Weights of a small GPT-style language model, trained from scratch on English Wikipedia: MLP 576 SwiGLU.
Each number is 500 + 50 x the weight over its row's rms, rounded and kept within 0 to 999. Layers, rows and columns count from 0. Numbers have three digits each. The size before them is the row's rms in percent of the matrix's.

# layer 10 MLP down (transposed), 576x224, rms 0.093, rows 438-457, columns 0-111
092:476396435466536449422492557533453499462500454398520479461481610581482534514484555405561463518539480450486581466507485568537580508580497487555435510557442526561492514462525443501589546340491530572443528538499527598470471473488534501531428504487454450540472476423521474608478552497546523464582422474412405491511484495492474520442439496579
096:483497402463549416562528439479543488531463443462569484581572619493476534505463526561449482471446513597572609506445611478554533457625490535493527546413473512475522509519441572461404438543484521500494413489475447490529478505490412542453464488508520520556571503430545494458446465511574445412478514516490533441510504483486445463489426539444
098:569551645539530481553516553476470557501518446475457506556457475496500558608389450415562483528493508469495574512503417460648535435500577454564419494532590532436477566472512535430440515482431553441488521540449474452533492570482478418541542425502462553539507438493474462485504567525455427483521486476548393510534489427465490528555494563426
107:521522505497532472502489586445493508494444487483443491567467484385452498449446450525538564436475586419419481549481502535597579532472459534417557522509487449474514397485533586438514582561615543577448521533505440449450572474476494555577467494474564526500544511455499418457521472515459535438520475427497519421490579471560495446550422615503
112:452570485489571529511532526518621474538496507443541569548530361554473501469478507536519455493475505573410515556404515514531522502429458462501538480501470456491550503485536426515532564465539468480460460448462647486479532525477564541509520449518515424496452596453494554495551525436529542553482455485521476461509492521451380451500473566467
082:479400443481530513448416447515543506561512493528589540527502508558475476518552523512511536487538482517540476500547503565589520452512551542453445440473420483483502465635524554501536512488527434481541444534510408454410532478547453472549527476466574478474415463593547508480484524477490460495553521523425558538436534599486548552437552478528
105:637519563571459513527532444506612523540533578595469385487501504506507514526556446500490544613556475547507532514536496576537500433526526557526499472456437552508486445367501506442497592440493440503448528488612436612553404433503505476466586451535443465478498507571522432527477562507441565457438453516540489531505474462483635506533438447546
095:516481542489555387457489476454444532439488480585413482531421420445414512474425469533484524430474435456438469506602531552521385434491504443469477437516544536496450455520563563549487478486452533500458514467486463479496600381522528476501558435532518461431529610518462481433429635504546490587465484508539478479513404438472531447536443367543
106:528490536498520495498512518496579423502413516516515542456526541541414489499429368591536454513484438539493530582452536544645520472549477443640558520488488471500576578499425525504461537440533548499495546415546505538562469484485466423587474547467505385480549499525497412460513488548470541541414480571458479523459469468452455486506492397481
103:450543517493571482544490636451428559455464484523635486476464491509455494428531548500588570463457496525461549550539447479542494425533494457607602529456546532534379470458478364390522527561493514486477538512601441627437510522542481532514547564554497549523568478461473522515498452496506484424492415490528531563480449504505520485530546429586
103:453483566504529424459507480494492484524450516484554421387536456464512460565457398499579494490497490474361407429599549501422410486487511627514541489525479389480523497512456527566485423567489517525520467519500488470429496421460564445535459571523437521526579539547417508468436482593529555578526510443470455463463563471507511512467430478490
109:420459499521470553513555518520499482487405462472589478470539433478496578483503481557526502456458544495502442480534474408589474476531492554462539553599505506468509496547412519579469495494499481553463511506540551433431492441572416528535433496630602446471492547526437465493488443438566600395570520481538498471527533444573519512597603536551
104:586489436496492530515543550539485550564478502523530578523557471537598513501494456495491580434576550507464441523467466491590459466591540458545442614554546466466606521379586536474597579502498441414528399459520448543498493531493484480496507421518410512504574482577508470530492554543449453406490491594521593551463475543463561500485524496483
102:489486509607582532522458515518468428561505502537497462436510486506520398497511555493458497456500464470482515447483464446509355571445475454489560489460468510480473508498596600527517514578620513518464470527505429479433451508416448551472419525495503487558502499535460495522564533422508545497543532553388516459389536527566501448440552551547
097:395532460472486605485472436458554514502626554539504461451493514440498488454466599530544474478489456561479489485514473493473405541538538413472450478572479430466494524410500409497532464526472422459535391432566550500418562608545499528497463465420523547473519490462562486469432631589519439592462426575493422555484417450526464452448558411528
096:529532572482463463567481492497498472491562498494500456502539456513496438539573476335456620542415405459472490461555555488559465474482420480507443539419522432532573434526453475498531463481531509455552592518446515497450580466533499478605547472489452512480497543559489591480544465492459446577436481471473550497552428543490539530383540439455
077:512486420454431499485435471571477507506472509499508502531454461459602519459498625530421512486503483415518555497465517501649449463491483532535471584453553348440604509369544554586517496490425608560506485576614528531518427473551474580460540454475480468543550478569515393474473478457508513513436523546428566493384488495507500491524483501510
105:468540546467475554489508635445551511507424445428535455588551461588543455515545552476491496518545530577557449517538438555548433471498463495473442500553460528504509614555503555512471496604490554534499577455476500518496594494415493488503499419556566520468490515490553590439460417516472540498529560540478499527466553459560444554488569512446
094:460492472546480514470613582406599460573555532522601609598442529494537636459477535530514526536497438447506463527512467606458509460484507513487475475418503445481484463523584515523379505494459542488477565510517485465541475445524480581435550464597461521498419471485450533588548409513481525481512478443499485499559414450499446451510548500517
108:522447458508510519539456525528611543523457577503447554377558438466447525544524475557476481493557545405576496522490356494567511530481554581474511496508527522462519538493600541536451474477436603580442471398504496385492531528452519469545498493415425450542567393490527489519510588475546522570446487501506485448632462453440471462550476457506
# layer 10 MLP gate, 576x224, rms 0.119, rows 439-457, columns 0-111
093:408553547511543470548527474441471540512319588557529487512459509480492473502502412395429516486555487508508465390520459554477490468480487450472486466551532562533395468560569481458462478528437504500585414559498396537520519661489401571475520489524561592413439459430578499478413428435416485560405593482593466492475589506443479449463524508526
097:525434552466544551605540580443576535480501474553582555415552647541444591540471510452508551547435438540431503488449493500479515491510423446397537479500489455555479455536490507427399493472406485495565575517533466446478524455505461460550621490483416549510573521458587427476578488518509556398512448536526545460516466560468471469496430455531
108:541489521478453521543480473520501511503648397526551537389449506469331489526517473509449385503479480537451392521534396551452520506434498455511454487610545462524512476418445509437490480459462441465494532457481496515484520446482550533493464546409475567563492530537459557522481491524522472476518486468523573443505504409565507540431454515540
107:549497542445598486513557587546427560525530557447531563473480530516446585547571486456514527542496477597429510489479539413458441528527500522548435555583502534486425481423526504547469517470468516464520495533531443477561505517532484424463549540443469557472454428588495469463509509409530525563504543384478465524450511469589586491477511560432
076:517353537519515481493484427442497603458519513564487482487531455524503559637472542446498570408476443460475503494471469561509472490501510543439524493455487515389529537515469553417590536590603450488552498460520471478446453530495508537392572486482558485505567554530562546409519600528539505488507535456466535519465557584517516488538466497546
108:515544500485500475466521494463462436441431437434455572483498571482557438524566510554526554524424467504477465499456493555486499455456414464459467445428475509500494490474497441534603371532467498578412548566497501527456522567431494502498454579499466590435409442552528470553534451415547522564546544453551528482502445539435493427575535544470
097:483497511477435428575475465519586551519349563577582568431461561492487537481603486508573432509570396475485449576481518586508526553455445520525534536532488519508482500508484441388493531520514451494549535519492531486448444526423466349571464501435536524559517480531512553528542542526495465440477547516527536527370564622510485490449545507476
105:501509482490467456562510566464589496380516530514397514500516522528539465484475428474422593486500543495493535479512492504503579559593496483600494481523528443479433615537531505461534492396584523429557583425461450465459474532438513435480497531479505471472432514455527470432549463534631426489582522463564517509522475547450495492536483397491
099:517499464545498512478504428459538509513559537471626530543519561614361525519471521452492535502515425502463410593571443466475467542460415501535568593452468456455472544355500570497521465563499505468498577633540533545527530520503577531563480534531449557486477482416536503490528465541439491655480516496523571494425531591421503510506495512570
101:531454449474506518554539523422477546542471449503403466472433493505415481543532477369577511502414526529487570445469441492541537642537466528467526619507583433441492535495510429402477444440523458495515472510557544415545469540414550428469532448481474546495480476449578497511500477528569489531417472515574513541427548493505519424512509555534
109:555553598526602490599522536472450494403453459438494434454498516534362505542427518466630544624574503505561416536560433487472401489555461489443466473558478506551559556511520485541438479528474444483577503503557530516516515603554470562548504495508496427511502403580454485446415419531453470575478518434483475545536507467474539546497546410473
103:392503451492472569548474529515525462572587462547496494472508538474506480541450506492500531457461453599536463568567443560470506498506469419543474524584624527556477494394472460461396558546488534393542497492587419549552463549534524579537503474421429502574431479547459528532529483478401505521497545502630566528469490478337513534506469504489
101:462538512534531487472509472554528512483485508540533480566501540431438510486510490355473413557523483564502495546424432542477457530432488408436439502508500472493476554500515538530586379531562521510535506474505430445463607586519461564551461417517589481559508472442409547493591469410506596586561573479490454520420519521462553428576539510486
099:503405612455498406462499487483515430539522530515516502430515528433461469478561381560551542535481458509471515566464480471477509630466564474469445531495602611522528435544555425481505629565501509433467544480389491483505551583453485490526531470505550584482426411485507454432518501474515451515520460514582546522543491424528417610512514504476
093:402426463415495517555600501523467573533444537507395506442466524497559497534525530466551491512546422545509530551448462427500565508490461400389525481431465519539371519583454496437522527477580441488533510506467486426521477435455460425494523488566558407463456479502533492424517510574425446462489507457480464472472601408448464413529543553484
075:501539443408510520504411457501433459491425486524506538483487519414573525478505514489421406466502496522458475537473528459546409550443460620499479466423439517470513466518624568576532489491572571635431431571538518481434450479528447545525607516424575469526614518512536505497541512466467456540554474418425557512474494494549489521459497489503
104:420505617397504358484444444487467464438554494423554538521400522492461466574585468469517468459465459595521517473443483501477442481501452510537473511513602556501406518545438526474535481490475560461502536554531548525470563453499539479525466457505429523531542500525363456482559527547544504544539458561514525398459504587473474499461553541580
097:509507513465523461543580458411542582523542544475483485454457600448477582499548410513409529590484484476539507537531517478507634535453488517475481524473481541607457489563489469484473494462429496522509486497492575521540546545397474427522455513523445483544499524453390493478504422639469553460556500503536584481483443489491441467485543584460
108:437607446465523529511500519426517522487471509467521515461500486563496394517530507552515525514502448520436577466507465422453454539515444408493471446636494523530451493550508518434578441515440544557575550500543480569458660559419511526608534497507388520509526451449540516459523506449446424441415481449501544480374413470480493562487513529477
# layer 10 MLP up, 576x224, rms 0.12, rows 439-457, columns 0-111
097:437527388407463412575472496491546474584383548557452564533491491510528434525491461521468550479522526494539525555461414475467526465505513527490462499535507430438465612519563579430526450471478551421469515493538474479593573537446525604472421472560533528484577461555553523515427425521591513531462566531452380504469538535550502402491504576528
097:526530488478507537492570650519469494456578451441477485498346508502561465502570515459434484570469510527456458413580507434535460648522569579423588589389411516454457523479536478530532504463509481513517443489496484456521479513560479506458499482567490555535467436471399633354478547449567455458515474462452557425482497598535405483548551473472
102:514439493468480509455480391435537450426462410571511503395461486465561481511518547472542512455521542469541546433477571477541408537553448492487357488462419494521544607534584485469492501519421506545451569567553497505456480457542464555470417430490516490503420529474474576475500514407500541473401449511447480564388521494551485541503547476467
112:495444540505537556480532609474561454566490470497574487524529490584429486406437539434494501557499467469435444456413500500520470525610568432514526549529429493515559465492524481443521470521502468463441575471444646543583568531491543534486575519509571426490465563547473438563514506463496445495444562436523474534441493524478499573371549407587
085:487450556503511482488527528369443531487480554431480489535500467479457542573479548482390493461502395382458432501443511533478534570471466460498477503481499479478491528471585554520523480494388449507545594527535496463399470550541548469475449479471468508504541525421559438409569573513492471505545582446423489494529619434512536497586415474486
103:470458456495554514535539458546463446456427536519434466562431529475504522582483470437414455558539383615529479612517537525512425456537518458426398520493501545418426417453550538510496510520504509475472438534464546533447496497540489446554488519484505533574561457488475451510454555449506447558540519523541497479465446556540531423506466498630
096:479442544475448477527552509537572440538542593488513535541468567456485481527480528600554476559466512631523563515439560472486611395514538572467504467472471391535390452461540622509489500476474531487509484414483506408511494551466470517552479577529510528520495438420580493467554441497519454530545565426458542524543471624514432461492493564470
107:470470520335491519573529530476455423480453483435508521511492530539477511602535375491434481521479514483549503444452551526508565494472460541548491485455455536524518531563539540493519532519505451532414528450432491465583566547574476564413559535386467422503471531501469463437553455582520517430487545477409533470428479564604495552605449549478
102:506465493488519434594520485489544483488544426462536394540491509594399468480533496484498483546499592499502429496526528442452548496549547416548486444390528404565444607506595461523514453597583452555495506551532456616464503485454523442501575558490442441561518451455479504481561506481460562515538436413588491505444457456419511516489439555489
104:510538601602539438486469559544499552436521545472590454497407492460547513370476481514472505482445493471453421513502565516482500491459462604537515487434447514490472443467562523491560454513573519549493548545540551642524565549470543502602465565466436415430650466523506480519490508488532426521510425473416547527462413572482471472493484481449
108:501549411471407438517500549540492565534607397564500532447380480504448525549454454490501489590497435570395592506542515514536497534545528457503598571543516417607466473484546489559440575472420528464539482502511474460529432604519511514555513564515438532587461541450485477472418566568380495491418436507402514526459573514522500531596518525551
103:512499594549488550522437510485560581555540479593442574499448648459574472442571470443455468484516497495542543529493483554478479442483604406524456451580531391500600447540511493438473501448488509433404435561590486409482576454466523553476479588564433354497539500480519569563521473565482375417560552562453518517383467512477417590496546466482
102:492509539537571511493440571488444510435607547523422527471501526558480524589486495508437528496477437376515473398559530576464444486397567594523544547487543453537511483447469497545430494513504513469434527562496451531505390459433503623477516517445539496568422411578492524545532542478555514515529511533384556409505537451501489520513497442525
096:574509503528496361542434367442468441501420473436510488523551472524610526484508442576586448542497459432527531462551415548521513455512456504490581481512449468478523494465577525553489525491477542524436536468491566447505434377524442394554526524483507449490488587491490471548491519428560487573450476485444388518449539522501483465569476469471
098:498481443446474515416497472506519547512477505600571572474513508545594508459489494415513490413537531411473430451500456512496426444514497493474528630465463555521545621544514490522569543546541502522459564548594455568537440515409506469389494475552500422426507505622596458458519478557406495416536516544402492547426557599519577566534464395529
080:538510526620578548476519558460554522487551605459585539432504471557365510461533483478501474523567499557367489427535492416466497516495456573550529388477413595565468477613498505534506475479464488573507481463481462495464496437521472538524541551433519457450500542552592440479545549531472548506526480431477459526489440426376502432475477525459
103:532539498489476521586550581529446463518559450577420414499460533502601431456516552532502526455530497526506605567518588484514606474473512486418514602506448453544479520441480506448464505425452590484524459461446505483474494465491456495492453435492460587451503574484438458574501496491591565590529467509484576583549521518528533522346420458588
095:560446595510512436451446531535476493509488484451456506430367518558485483530509531498416483462455518452459432529552503404456547580415541502558539436494488362546475541476485397449519395503481466477413546557494396547550492553527540431524402537487449449498508529431498531444487552455570438534444478560471477487471520498542481490416458551436
108:559487548521485580554515420476469501535465474505522516512546521439533525451401467531453576357484442492503530445504454516508616448552467443549566465458459487586451569572468487446441506517493523546477470449546576482503441546488447562433622518475479531484439524472450463547497554480562551541573542569495493490541526475562446500457478560494